Weights of a small GPT-style language model, trained from scratch on English Wikipedia.
Training: a variant of Adam for these matrices, 170M tokens, 10453 steps.
Each number is 128 + 24 x the weight over its row's rms, rounded and kept within 0 to 255. Layers, rows and columns count from 0. The size above them is the row's rms in percent of the matrix's.

# layer 6 attention key, 128x192, rms 0.0993, rows 64-100, columns 0-47
size [ 88  96  58 136 144  72  90 149  95 105 100 100 101  92  94 100  98  97 103 108  97 101 105  91 107  89  93  95 100  97 101 106 119 114  82  91 125]
[[165 125  63 136 156 133 107  96  85 136  95 152 112 134 144 152 127  91 120 170 146 130 125 119 125 152 131 156  86 101  92 120 113 101 165 137  53 142 111 111 124 120 181 125 143 106  96 109]
 [124 172 106  99 111 115 108  94 137 100 158 118 125 116 129 115 127 167 131 130 102 155 138 133 110  89 139 135 183 167 131 128 133 128 145  66 153 148 144 104 174 152 123 113 130 134 152  94]
 [ 98  60 176 143 123 167 159 151 158 120  94 145 116 109 158 115 146 134 109 108 126 155 155 153 133 119 154  97  72 136 114 110 107 125  62 130 119 116  82 143 111 109 111 129 131  53 129 145]
 [143  73  91 147 147 129 148  93 148 162 114 136 137 133 139 147 119 107 125 172 146 134 139 143 157 145 117 141 113 111 136 117 123  97 125 147  86 106 104 148 112 116 167 171  87 130 105 146]
 [114  95  93 169 130 114 130  75 148 144 123 112 126 131 162 147 121 107 139 155 151 125 132 155 165 146 116 129 117  98 128 108 124  97 135 155 115 115 121 164 121  96 144 159  66 129 129 147]
 [133 119 116 160 123 109 100  88 160 142 136  94 118 108 138 143 125 132 147 137 134 135 127 137 130 115 110 117 113 106 133 102 106 120 111 155 103 148 120 171 109 131 147 147  84 114 131 103]
 [124 163 191  91 123 153 149 164 109 110 130 145 127 146 131 106  99 138 115  95  99 160 128 109  85 114 164 136 156 150 132 150 142 178 118 128 132 118 116 119 105 167  95 116 145 139  97 128]
 [169 163 146  95 136 155 137 164  95  76 149 139 134 143 131 136 115 125 107  91 117 139 140 113 104  91 114 159 132 149 158 142  99 158 107  96 141 149 141 118 126 167 112  90 166 108 108 119]
 [137 126 133 144 139 141 126  99 109 119 127  90 118 161 129  75 121 106 111 111 156 152 157 109 101 119 173 149  94 153 111 128 119 119 143 170 104 109 158 128 129 153 145 117 168 116 132 131]
 [ 94 103 143 125 143 127 135 127 135 180  86 122 123 125 122 146 133  91 120 134 169 132 118  55  70 115 138 135 156 150 136 124 148 163 111 144 147 110 126 139 142 126  75  95 140 162 149 129]
 [134 134 112 138  97 151 111  92 124 159 114 115 117 155 107 176 101 124 121  82 114 120 164 107 148 133 156  99 138 107 141 121  82 144 111 125 117 149 164 140 151 162 140 107 120 112 110 145]
 [148 118  87 168 131 122  94 131 123 121 167 108 124 116 123 126 115 154 158 123 136 119 115 153 137 116 141 159 114 128 112 123 119 120 113 138  81 104  97 108 119 134 143 134 132 198 138 115]
 [133  75 144 144 106 139 150 125 155  97 126 124  97 128 152 147 143 154 167 114 114 135 142 157 131 118 146 104 100 129  87 138 116 141 140 128 157 116  87 120 160 166 136 137 146 132 114 147]
 [ 88 145 152 133 140 133 101 178 167 162 147 130  93 143 138 111 121 104 132  95 106 112 106 149 141 108 132 165 100 125  90 141 131 120 113 156 101  93  85 120 145  96 123 126 125 147  93 149]
 [105 131 138 104 133 115 135 126 190 112 134 101 115 112 111 167 113 123  89 105  87 169 161 153 123 153 143 111 139 109  92  57 134 158 101 120 139  74  96 128 144  91 107 143  87 128 188 137]
 [ 81 143 140 159 117 141 193 172 111 120 113 150 137 112 139 156 162 148 122  94 144 142 112 129 121 147 136 119 121 163 107 128  83 152 162 115  99 138 128 101 108 124 154 176 132 114  96 157]
 [117  93 132 113 115 123 131 118 189  94 139 113 124 126 103 123 126 124  93 156 118 111 161 138 130 130 141 148 162 110 164  91 141 124 139 103 158 122 187  80 135 130  92 130 119 159 120  90]
 [152 137 136 146 108 108 103 104 129 118 143 102 160 125 118 132 144 115 112 105  82 138 106 138 150 147 166 132  98 118 138 145 133 152 122 129 125 138 127  96 136 158 108 139 117 158 118 109]
 [120 169  85 124 100 122 118 124 134 117 145 169 125 124 142 150 124 107 132 117 141 122 139  89 112 109 181 118 132 156  65 119 161 123 131 138 112 137  91 125  86 160 133 139 127 138 126 136]
 [125 129 183 124 145 178 124 116 144 116  98 132  74 142  94 151 129  89 131 123 116 166 137 175 135 101 135 158 144 149 140 133 105 116 139 121 133 193 100 127 121 140 108 155 131 119 101 146]
 [111 127 137  79 137  70 154 149 150 117 130 145 158  99 113 113 125 103 136 113 164 159  99 170  98 149 148 175 117  93 102 101  72  62 135 138  74 126  70 124 126 156 137 143 124 131 103 126]
 [136 146 119 168  96 205 146 152 146 152 145 147 145 169 148 132 151 163 146 107 110 128 164 158  89 122 142 143 153 152 113  91 121 163 173 126 135  99 156 115 143 171 110 168 145 123 132 150]
 [132 153 127 129 125 104  90  71 131 135 164 120 178 134 136 137  85 150 131 141 110  92 119 144 134 146  82 121 115  91 101 135 145 113 122 108 111 142 137 102 110 135 157 121 146 135 151 101]
 [147  97 109 104 138 136 114 123  80 122 107 108 135 153 155 113 125 145 115 102 146 140 124 166 136 146 109 132 168 103 122 107 151 124 146 151 180 138 136 152 133 146  85 137 131 108 187 163]
 [149 154 117  60 124 125 138 134 149 134 153 150 136 130 171  79 144 103 120 118 118 127 138 143 153  90 132 106  79 160 122 135 140 140 141 143 107 101 104 134 127 113 146 136 114 111  92 114]
 [156 164 129  65 110 116 109 127 122 142 184 107 128 133  96 158 106 141 113 109 140 145 145 127 162 125  95 115 179 119 127  70 134  91 149 133 108 165 109 129 128 162 133 100 155 164 139 145]
 [ 91 132  99 116 126 133 112  96 124 113 177 139 126 141 100  95 109 164  74 121 131 126 176 141 137  89 111 150 107 134  88 138 125  85 127 136 108 147 138 114 141 121 115 152 134 124 124 112]
 [ 85 138 138 116 134  81 130 146 105 156 138 149  88 117 109 151 171 136 111 132  79 133 111 158 158 121 113  56 113 113 143 118 114 143 120 139 148 144 143 203 138 121 112 121 139 158 133 151]
 [150 163 112 114 141 164 143  85 142 119 141 132  88 126 118 134 105  98 107 139 133 131 115 150 143 152 138 108 129 147  94 130 158 123 112  83 166 101 133 121 124 168 149 114 127 158 153 143]
 [138 135 143 165 127 105 131 110  97  88  82 136 145 116  88 169 172 139 125 100 123 100 165 104 140 113 153 182 134 154 154  89 140 117 167 111 158 118 109 148 132 108 127 121 100 131 147 116]
 [123 140 149 114 143 142  90 159 126 112 138 116  63 113 158 118 151 112 119 136 148 114 111 123 160 159  90 100 112 141 144 154 130 132  91 178 152 125 105 134 134 130 144 102 110 117  83 124]
 [100 124 128 142 162 149 122 166 124 128 115 115 145 133 134 171 112 121 107 101 140 137 104 124 138 154 172 214 121 138 155 123  93 105 143 140 119 139 127 137 107 100 155 137 116 109 128 108]
 [139 131 109 124 119  88 113  92 104 132 173 135 159 127 120 114 118 133 149 164 122 147 123  80 139 125 174 102 149 111 134 140 160 155 119 121 156  93 138 123 161 140 112 106  95 134 166 128]
 [109 129 170 122 130 151 182 151 127 165 129 149 128  93 153 115 114 129  99  81 116 145 134 132 112 136 117 174 149 134 155 120 121 146 108 170 117 113 110 147 134 117  95 151 153 164 114 136]
 [145 140 147 134 121 134 119 134 131  92 119 149 141 148 130 128 122 116 160 112  97 142 106 106 121 118 136 132 189  97  98 131 131 118 133  84 158 141 147 152 138 138 129 128 139 156 154 108]
 [135 127 128  91 141 115 146 162 142 100 140 108 113 126  95  87 119 122 108 154 131 164 175 104 104 144  86 165 111 142 128 151 141 154 133 161 105 120 133 116 122 150 140 105 133 130  83 120]
 [117 126  79 153 180 114 163  95 140 127  91 142 150 107  98 151 136 118 131 116 136  91 113 121 159 148 110  93 138 134  94 112 115 102 115 109 142 110 138 114 149 111 168 154 101 168 127 138]]
# layer 6 attention query, 128x192, rms 0.098, rows 65-101, columns 0-47
size [108  72 161 155 133 125 171 100  90  87 100  90  91  91  90  86  92  93  86 103  94  83  95  94  88  86  84  94  94  96  86  59  60  73  92 139  97]
[[129 147 165 121 137 125  94 142 104 138  92 107 161 184 128 131 121  77 141 152 154  97 127 155 123 171  93 170 118 124 149 108 119 112  99 148 155 123 113 125 159 144  91 114 128  91 114 123]
 [121 124 126 129 115 148 104 149 126 136 102 146 143 151 149 100 104 131  99 119 132  91 116 158  72 182  98 158 133 148 162  94 153 140 154 125 143 177  92 160 185 124 115 128 126 122 133 124]
 [129 104  90 151  88 154 138 113 145 144 122 145  92 137 138  95 119 165 125 106 110 138 103 128 105 119  89 131 128 142 107 143 136 130 137 127 104 162 137 127 139 127 117 133  96 140 100 130]
 [120  99 105 134 117 123 117 127 128 169  81 162 101 117 127 123 142 163 133 149 125  94 149 124 119 143 110 132 133 131  87 103 111 101 167 140 103 152 130 116 147 127 159 145 113 119 129 118]
 [135 103  99 169 105 139 110 118 145 178  79 165  92 125 117  95 156 159 169 143 112 113 103 132  82 160  92 116 121 135  84 126 138 121 123 139  91 145 139 110 121 136 156 146  92 149 132  95]
 [106 108  81 160 116 142 120 105 138 117  88 138 118 138 123  96 153 146 139 107 109 118 153 132 128 163 106 128 130 150 108 117 117  87 142 130  93 134 140 102 116 130 134 153 132 157 134 114]
 [132 161 179  90 125 135 130 139 120 116 172 109 129 139 122 134 115 104 116 118 107 157 115 120 107  89 147 144 126 149 156 142 123 186  94 114 142 131 115 138 124 128 103 117 151 120 107 125]
 [ 85 146  87 137 118 105 113 127 163 118 163 105 134 123 115 156 148 143 147 106 159 125 135  97 132 153 134 156 154 158 132 102 140 123 101 140 165  96 153 163  79 116 116 138 111 154 133 126]
 [138 120  94 100 145  95  92 123 115 113 129 146 123 135 119 166 161 126 176 147 162 115 164 137 128 150 166 123 131 109 152 108 123 130 131 120 179 123 163 119 102 148 124 127 108 151 157 120]
 [ 88 127 119 132 151  77 126 149 135 136 114 103 129 103 139 150 153 135 122 146 119 125  91 108  98 166 128 107 100 118 143 174 139 168 117 154 174  83 119 145 123 165 123 136 139 122 171 106]
 [ 69 122 148 109 104 104 134 135 101 137 129  97 110 120  82 100 149 148 160 142 133 113 124 100 150 113 127 143  90 146 100 135 127 151 156 132 137 155  76 151 111 155 119 109 116 160 113 147]
 [124 125 115 147 115 132 134 129  99 118 117  82 101 193  98 113 158 118 151 136 152 125 100 173 112  76 116 162 155 125 163 173 132 141 132  92 145 146 130 108 128 178 120 154 129 134 100 151]
 [103 133 144 106 183  81 153 116 124 142 138  68  99 115  93 138 136 113 130 157 162  88 145 127 163 183  88 121 131  81 161 152  71  81  64 151 104 153 169 101  93 116 160 119 142 123 114 117]
 [141 118 120 106 135 122 141 146 193 105 127 115 132 115 127 146 140 119 172 120 157 130 163 109 108 131 137 125 122  98 128  84 102 109 147 108 111 115 182 147  90 140 151 118 151 105 159 131]
 [158 158 127 131 118 102  94  78 128 137 159  91 133 141 123 152 115  94 156 119 104 133 114 105 138  85 121 176 169 188 126 126 182 152 119 119 100 116  99 129 105 148 104 141 113 157 122 126]
 [ 83 138 161 172 117 107 167 153 162 162 117 124 116 113 136 139  89 161 152 154 166 168 129 174 152 128  95 108 113 157 154 116  84 148  69 128 165  94 125 189 123 125 129  96  86 109 157 126]
 [119 103 107 129  99 160 106  88 112  95  92 144 186 186 108 149  91 118 176 158 109 100 124 135 158 104 131 131 107 131 104 136 122 127 125  97  81 183  81  88 115 174 144 113 153 118  86 119]
 [153 165 148 103  89 118 132 153 115 127 151 107 130 105 136 129 145 140  95 151 106  62 128 139 170 154 132 117 110 126 120 149 126 120 134 110 114 112 123 101 131 117 107 154 133 173 114 143]
 [155 114 105 101 116 118 138 148 139 202 153 102 112 135  84  89 138 145  92 137 125 128 172 102  80 110  79 146  93 157 130 105 104 140 131  98 130 105 137 132 166 125 111 135 102 134 133 143]
 [116 116 155 114 167 127 147 151 129 133 123 120 146 148 141 163 128  96 118 102 111 128 141 163 128 124 131 170 105 152 111 128 119  98 131 112 108 112 180 144 121  66 107 116 100 122 115 151]
 [105 112 160 140 133 133 108 147 136 109 124 116 119 147 113 125 127 121 157  96 119 133  89 127 123  97 149 108 146 162 156 106 125 110 111 154 142  74  84 125 121 118 150 136  85  96 138 133]
 [118 126 131 173 158 109 103 135 141  89 147 128 151 152 148  91  84 104 107 132 156 118  94 143 161 128 142 134 128 136 114 116 146  89 129 192 106 112  91 161 119 134 158 162 159 136  90 146]
 [117 124 103 106 149 154 119 126 104 142 136 165 137 107 104 124 122  80  53 134 135 144 126  74 139 108 135 106 152 139 123  60 146 153 148 118 106 147 115 156 131 147 103 134 141  74 148 139]
 [106  85 135 154 137 127 135 156 140 137  98 136 123 122 112 158 137 128 120 136 136 151 114 141 133 111  74 186 128 133 178 107 147 139 180 149 110 155 135 137 120 127 110 131 126  95 102 127]
 [152 149 104  81 119 135 111 123 129 158 145 119 170 112 123  82 132 156 160 148 114 132 158 132 156  91 124 116 131  77 132 117 118 127 170 108 158 124 148 115  66 135 128 145 112 113 194 159]
 [150 138 135 107  72 175 117 141 142 103 104 146  85 112 104  92 128 153 137 136 114 157 122 104  70  84 149 151 167 180 130 102 121 181 109 137 138 117 140 162 170 160  93 129  95 132 136 109]
 [143 102 118 188 145 119 143 126 158 130 144 121 157 126 128 159 162 100 137 125 139 124 118 150 140 161 127 131 117 134 114 141 161 126  65 116 133 109 146  61 132 122 154 107 113 166 134 127]
 [153 135 111 161  98 103 100 149 124  95 112 150 124 127 147 161 121 111 118 135 138 106 105 167 112 132 151 122 129 114  85 109 170 124 137 143 113 154 104  90 101 129 135 136 173 107  87 122]
 [163 116 137 153  84 138 124 143 161 146 140 153 150 153 105 146  93 159 146 107  97 139 164 160 109  86  89 128 147 129 143 130 161 151 146  94 113 193 117 158 137 155 119 144 108 109 137 139]
 [131 115 152 138 153 112 138 131 113 110 122 148 162  79  90  90 113 104 122 109 139 106 106 130 161 157 183  65 132 160 134 111 153 137 124 185 145 105 146 122 104  88 147 123 132 152 173 142]
 [160 159 136 166 104 128 111 127 138 108 145 127 141 137 110 142 167 186 146 128 150 106 148 110 119 101 114 136 126 166 138 148  98 114 134 120 140 156 116 120 157 118 123 134 137  97 135 179]
 [181 147 148 105 190 103 129 109 103  89 126 125  92 103 142 128  90 121 122 131 182 140 103 130 121 168  90 176 111 113  90 120 100 127 109 151 136 127  78 120 176 141  92 114 117 154 120 141]
 [139 114  93  97  92 149 161 144 119 171 130 141 103 129 119 118 195 132 111 137 141 113 129 168 124 113  79 110 154  82 157 125 131  85  94 146 117 137  66 128 103  99  94 112 144 141 125 144]
 [144 119 127 132 160 148 130  95 175 143 162  60 112 121 167  94 128 103 142 120 124 115  66  98 158  99 139 126 117 134 178 165 129 133  88 111 148 137 158 113 119 146 127 108 121 140 151 126]
 [145 109 136 115  98 126 203 126  80 114 138 119 112 156 108 128 137 106  88  98 130 143 128  63 200 129 128 153 145 154 160 135 101 144  94 157 115 147 139 129 127  97 129 148 158  91 150 157]
 [118 122 159 160 143 113  76 148 155 145  63 147 119  97 162 147 130 159 149 134 136 125 163 154  86 133 135 149 123  87 115  82 145 118 124 154 112 162 103 114 150 123 140 117 137 114 132  84]
 [137 145 153 144 155 119 132 144 142 147 105  89 142 152 151 119 158 129 182 143 124 158  94 144  96 114 102 151 120 119  93 152 203 137  68  94 131 142 145  99 143 155 108 113 138 191 128  73]]
# layer 6 attention value, 128x192, rms 0.0956, rows 64-95, columns 0-47
size [107 114 110 104 107 107 112 109 108 104 109 112 106 108 107 116 108 115 109 118 108 107 108 108 114 115 113 120 106 105 104 103]
[[146 137 105 132 146 151 132  91 151 127 145 138 120 161  92 155 189 151 142 124  82 100  76 112  99 127 144 101 109  83 156 104 141 132 121 129 125 112 130 199 101 127 138 128 130 142 140 141]
 [156  97 125  99 201 125 110 156 132 124 113 143 117 130  90 150 162 141 143 152 144 101 125  86 115 175 125 122 148 103 116 123 124 130  94 151 149 110 128 119 132 115 107 130 133 134 103 107]
 [108 158 119 141  97 122 106 141  87 131 164 120 150 157 139 128 165 137 119  90 189  98 139 136 108 158 167 130 137 113  93 105 119 132 112  98 140 123 138  89 169 143  88 138 124 137 174 201]
 [120 128 115 106 121 158 118  76 159 184 110 160 143 166 127 136 179  98 128 132 118 113 138 119 114 126 125  80 138 139 170 100  84 115 132 119 119 115 121 138 138  77 191 132 152 161 107 118]
 [143 123 141 129 154 165 151 117 129 124 126 125 171 124 171 155  95 141 124  97 142 146 126 131 132 170  96 146 121 139 143 145 107 115 134 122 147 128 128 117 119 144 128 107 132 160 121 158]
 [ 59 141 116 123 142 132 157 102 103 135 100 179 115 115 153 149 136 124 134 136 103 144 131 138 110  84 117  96 173 117  92  88 127 120 114 137 124 161 120  99  97 154 151 164 124 128 168 114]
 [132 153 126 124 145 119 104 124 109 142 152 132 145 128 152 162 136 136 108 142 133 144 132  98 165 163 163  94  73 156 100  95  97 131  95 153 115 121 114 115 133 185 130 136 102 120 138 134]
 [146 113  96 126 157 101 144 120 134 101 111 153 119 164  88  88 183 124 115 145  89 137 106 137 169 107 161 119 104  87 132 131 125  87 120  76  61 100 152 127 154 112  95 120 161 118 123  99]
 [120 107 142  92  84 146 138 128 175 147 144 100 103 121 152 157 151 101  95 122 142 112 135 151 121  86 119  81 115 131 144 151 150 119 171 142 108 156 112 113  84 130 120  80 115 133 140 125]
 [134 129 123 143 109 121 202 122 117 142 147 144 180 131 157 108 116 162  83 166  96  99 146  93 125 134 117 117 105 117 128 120 122  98 137 149 126 117 172  97 173 158 160  89 108 117 131 112]
 [147 100 151 134 155 126 114 135 163 117 147 110 142 119 131 130 126 120 129 146 156 103 169 149  98 126 114 127 133  95 130 148 100 104 114 105 150 165 129  98 142 159 137 172 165 132  84 123]
 [ 80 170 136 126 114 109 168 143 154 124 111 121 120 174  94 134 119 139 169 123 165 153  70  98 129 157  70 134  88 178 140 170 124  96 153 131 116 147 129 104 132 110 141 122 127 130 129  88]
 [123 116 105 100 135 106 124  99  89 106 146 118 117 135 106 179 105 132 130 143 123 159 107  98 117  98 108  96 136 127 158 120 106 119 119 154 138 156  50 128  77 137 152 119 127  89 160 119]
 [155 121 101 113 135  87 130  93 115  94 113 148 138 118 139 142 137 135 116 141  90 133 144 148 162 108 140 106  99 138 127 142 115 149  65 130 144 148 182 152 139 119 130 112 159  89  52 118]
 [103 100 105 133 134  84 143 120 119 119 154 135  84  97 148 121 129 163 159 154 107 169 191 178 145 102 109 120 164 139 107 120 158  98 103 136 122  96 152 145  94 132 104 108 130 119 112 118]
 [116 122 103  97 126  86 128 131 145 124  98 166 166 128 142 122 179 118 121 110 143 168 147 153 122 158 157  82 167 128 119 122 155 142 127 131 160 175 104 161 104 153 150 126 142 130 126 121]
 [140 111 144 139 182 169 142 176 120 110 127 174 133 140 169 117 123 124 132  92 108 139 130 175 144 148 156 153 111 136 113  95  97  77 133 102 110 122 112  78 134 136 144 129 136 143 107 158]
 [146  98 128 122 151 134  98  78 158 162 144 178 126 146 149 142 137 123 170 128 109 127 129 118 112 176 138  94  94 130 120 116 138 105 107 146 152 140 134 103  69 156 124 128 101  90 116 127]
 [139 123 129 115 136 152 121 136 152 130 127 169 125  89 130 142 149 137 160 133  99 131 138 139 118 131 149  88 101 140 125 146 105 175 145 128 145 108 142  74  65 162 123 110 128 127 115 152]
 [ 93 128 128 147 128 134 167 119 101 123 103  74 160 122 115 151 113 125 124 157 149 103  74 150 115 117 151 127  93 154 125 117 112 113 139 166 127 155  84 127 165 150 103 137  80 132 141 117]
 [132 139 113 132 123 174 154 131 148 133 111 117  98 106 114 166 107 152 139 103  91 130  92 142 160 156 138 116 137 154 106 150 159 103 123 100 111 144 162 146 134 169 117 114 196 146 100  89]
 [132 122 109 132 153 135 107  89 107 111 100 104 143 135 125 151 114 161 110 112 102 131 147 137 129 127  87 165 169 142 121 112 113 129 181 146 154 134 168  94 147 117 115 141 119 138 117  74]
 [172 106  70 143 162 105 141 112 105  93 124 134 158  80  79 136  92  87 115  84 137 136 154  71 183 147 139 139  89 148 153 122 131 114 111  63  96 140 135 135  76 102 154 140 142 133 140 175]
 [131 104 114 152 142 155 122  99 146 121 150  96 146 136 165 129 111 116 102 148 117 148 142 140 129 130 118 126 144  97 113  95 106 108 102 116 132 172 114 157 142 116 141 177 134 118 163  84]
 [104 132 130 130 128 109 111 157 128 123 123 154 106 135 100 127 152 135 137 141 143 136 132 122 127 147 123 144  83 105 125 134 162 142 111 154 125 116 114 122 139 151 103  99 131 116 138 145]
 [105 107 134 136 124 129 121 133 133 128 144 165 132 145 167 159 140 126  33 157 144 109 106 155 156 124 119 129 173 136 129 154 161 113 129  65 141 125 137 139 117 134 148 147 155 109 186 114]
 [148 125 136 115 114  74 115 180  82  98 139 120 131 107 138  79 125 105 122 119 157 165 158 125 144 116 128 130 112  95 119 114 170 119 108 135 152 113 169 138 127 111 124 121  89 124 150 141]
 [144 170 115 122 149 147 145 124 150 132 146 101 126 105 159 155 148 139  88  98 129 130 114 128 119 111 147 179 157 134 138 148 132 127 128 159 131 123  85 137  96 137 158 142  95 124 175 138]
 [129 186 114 113  92 100 140 114 143 120 117  72 148 162 148 102 157 170 121 169 169 131 135 146 148 137 125 154  71 141 151 125  78 150 124 144  74 145 102 119 173 103 120 144 145 151 118 157]
 [139 133 153  83 107 173  76 167 116 140  91 106 151 161 130 136 120 118 141 119 140 103 151 134 129 147  86 144  86 127 108 106 132 117  73 123 117 149 165 141 155 116 120 112 170 106 110 141]
 [129  88 153  97 134 150 139 111 133 131 132 142 105 157 118  83 167 100 143 163 138 123 111 110 119 119 130 133  89  99 118 129 108 113 132 152  95 103 153  79 160 131 174 145 133 115 183 130]
 [ 92 110 131 121 178 114 143 123 125 134 102 105 130 162 146 127 139 134 144  87 119 105 133 128 130 112 139 123  99 130 131 124 110  84 130 103 114 177  93 154 125  73 129 158 120  68 115 106]]
# layer 6 attention output (transposed), 128x192, rms 0.0994, rows 64-95, columns 0-47
size [106 109 111 107 107 108 107 113 111 104 102 111 106 108 109 119 107 115 107 115 105 112 107 112 106 116 112 117 105 101 103 106]
[[135 104 100 123 135 117 129  89 152 133 120 134 110 175 143 158 152 118 177  93  78 120 112 107 138 130  87 122 108 138 141 147 102  89  97 141 138 129  84 152 153 157 141 149 136 166 140 130]
 [138 118 155 123 159 141 135 122 126 128 110 147 109 109  78  93 130 120 133 106  81 121 140  82 182 107 116 117 162 121 147 127  95 117  87 136 152 115 129 148 124 130 136 157 116 134 127 104]
 [167 130 153 125  99 129 141  90  95 111 139 151 154 150 134 122 135 126 117  99 142 122 142  81 132 172 108 136 111 110 112 129  66 141 118  93 154 183 159 131 162 106 102 141 135 132 124 151]
 [146 128 107 119 124 160 133  99 129 158 123 166 136 149 125  97 149 140 121  98 108 105 130 101 123 147 114 126 114 123 120  99  84  98 117 104 125 115  96  91 126  85 149 117 152 146  76 131]
 [125 141  83 139 149 124 152  99 113 117 134 132 155 128 177 159 166 136 112 119 112 118  63  83 145 133 124 115 160  91 136 170 129 116 159 133 148 154 174 147 110 167 137 112 141 162 121 167]
 [ 81 159 110 130  94 148 174  82 141 169 133 133 109 152 152 137 146 146 133 125 122 167 148 178 122 103 126 127 119  92 133  95 119 144 135 144 134 124 123 146 137 103 137 116 169 108 114 147]
 [113 145 169 101 147 158 113 120  71 167 160 127 143 141  97 113  97  86 137 125 120 140 121 116 181 150 118 105 117 160 156 160 112  96 103 138 139 159 127 121 128 144 153 140 121 134 156 138]
 [118 106 139 109 150 140 150 112 105 124 129 162  61 147 165 106 133 134 120 143 168 146  99 134 134 130 139  87 127  95 119 145 138  84 126  99 110 112 148 112 165 154 104 120 147 115 111 107]
 [112 141 125 105  82 148 142  95 139 145 108 119  84 101 123 164 119 119 140 162 108  86 112 137 111 114 133 107 126 144 147 154 126 137 138 147 139 202 133  76 116 108 136 122 141 110 140 153]
 [187 128 131 124 120 123 165 151 111  94 102 118 186 125 135  98 103 188 118 118 135 108 136 132 116 137 118  95 110 141 138 162 127 111 131 161 102  95 166 106 133 168 106  63 132 113 116  89]
 [146  91 123 174 139 127 136 120 158  96 145 126 112 114 173 160 115  91 135 140 119 108 151 110 111 145  94 124 126  86 109 154 139 114 118 112 154 129 169  99 114 131 145 182 141 169 110  72]
 [122 167 146 136 130  74 139 138 148 151 106  98 123 171 139 122 149 102 137  93 137 152 113  93 128 131 119 111  98 136 166 143 109 121 131 134  94 160 118 153 117 170 141  90 109 171 121  95]
 [152 144 115 124 129 114 114 105  96 120 165 154 122  90 101 160 128 101 139 142 140 181 143 113  82 124 147  76 124 114 178 133 124 153 127 106 120 166 117  97 103 115 102  97 115 120 145 112]
 [110  78 126 134 152 139 121 126  68 120  87 110 119 107 181 158 132 141 106 140 133 125 118 153 126 136 134 108 125 149 120 146 130 115  94 143 149 141 140 111 175 122 110 173 164  85 106 109]
 [118  80 129 144 133 124 150 143  87 124 108 146 112 112 143 135 117 133 114 153 128 157 163 192  68 133 100 120 141 140 126 110 158  90  97 151 101 126 117 112 121  88 126 125 154  84 146 130]
 [118 151 112 118 140  91 126 106 126 133 139 135 136 127 179 144 152 135 134 101 149 124 101 138 148 114 104 122 146 109 142 133 127 147 123 112 132 166 115 137  60 108 132 124 163  99  86  98]
 [145 139 146 161 114 163 158 183 143 107 118 139 117 123 143 130 130 105 162 131 110 140 132 167 152 159 172 118 113 122  73 113 102  97 119 112 105 134 113 105 122 148 140 111 128 127 104 156]
 [125 119 109 130 138 149  89 150  98 134 134 140 147 125 142 136 109 117 175 132 119 113  93 141 144 159 128 121 119 125 114 114 145 139  98 147 129 133 118 139 124 174 121 139  99  63 125 128]
 [142 113  78 127 125 136 114 136 159 102 147 120 126 115 138 137 119 140 118 104 109 148  95 126 138 132 157 108  93 149 123 173 112 148 102 124 164 116 109  81 135 135 100 137 149 116 138 190]
 [121 133 180 137 130 136 137 109 125 133 105  62 141 120 117 116 145 129 124 129 131 110 159 147  99 126 148 110 103 143 144 124 110 124 136 134 134 185 129 144 133 140 124 117 131 142 154 129]
 [103 145 128 111 125 136 148 132 125 127  99 114 142  90 128 123 107  85 119 119  93 132 102 161 140 170  81 159 160 153 122 110 155  88 147 132 148 137 134 150 118 177 144 130 156 141 155 118]
 [144 108 120 144 133 134 108 105 112 106  87 113 162 127 127 153 109 156 129 139 105 167 155 120 132 148 141 141 173 150 147 116 138 149 156 125 108 109 165 107 127 146  98  99 132 123  97  79]
 [177 114 140 150 159 165 110 134 136 115 139 133 117  95 105 157 107 172 148 143 130 135 107  69 137 133 150 135  88 184 119 129 149  89 132  83 114 162 119 162 114 132 164 156  97 159 123 148]
 [152 100 167 154 168 151 107 131 138 132 123 104 118 131 125  95 117 175 107 140 134 127 137 120 126 166 134 161 117  67 111 122 127 112 124 138 152 154 127 129 155 115 164 168 109 138  88 115]
 [132 115 133 158 117 103 143 134 163 118 115 168 118 124  81 125 162 100  76 132 128 133 137 157 135 138 137 139 123 111 121 179 123 120 110 118 114 127 101 144 158 107 106 154 132  96 158 152]
 [143 110 117 117 131 135 106 161 144 164 103 134 125 132 170 145  83 133  92 150 159  89  93 133 112 115 103  89 144 127 142 110 150  89 101  88 148 109 132 133 137 120 153 168 168  97 119 111]
 [102 119 151  90 132 122 114 123  98 114 135 144 128 166  93  95 177 129 126 159 157 156 134 178 131 113 145 139 137 123 156 107 154 128  91 136 130 129 123 156 129 121 111 123 103 153 145 123]
 [118 189 143 119 142 153 128 111 126 146 121  98 128 127 158 116 175 151 122 103 121 133 129 156  97 128 138 145 143 167 105 166 153 106 109 141 132 119  73  98 132 132 152 136 127 119 136 160]
 [163 176 121 142  97 139 135  83 122 130 143 100 118 159 147 107 129 151 107 191 145 114 154 127 179 122 119 137  68  95 151 125 123 142 136 107  77 159 152 126 155 134 127 153 158 144 125 137]
 [135 134 102 105 149 111  79 131 122 128 120 151 160 162 115 154 166 148 156 138 132 107 126 129 134 121 130 142 141 100 110 117 123 126 123 116 146 146 145 169 139 105 153 143 158 135 123 187]
 [150 108 149 113 122 133 150 132 122 147 149 155 106 147 119  97 144 132 121 112 121 113  91 113 135 146 112 125  92 116  86 122 131 105  91 143 103  85 114 116 104 136 155  82 117 142 140 148]
 [128 131 158 106 162 121 131 129 143 162  81 115 126 115 151 151 132 143 122  79 185 128 133 120 124 108 136 135 109 117 129 115 132  94 139 122 128 160 124 154 112 116 141 144 131  85  86 133]]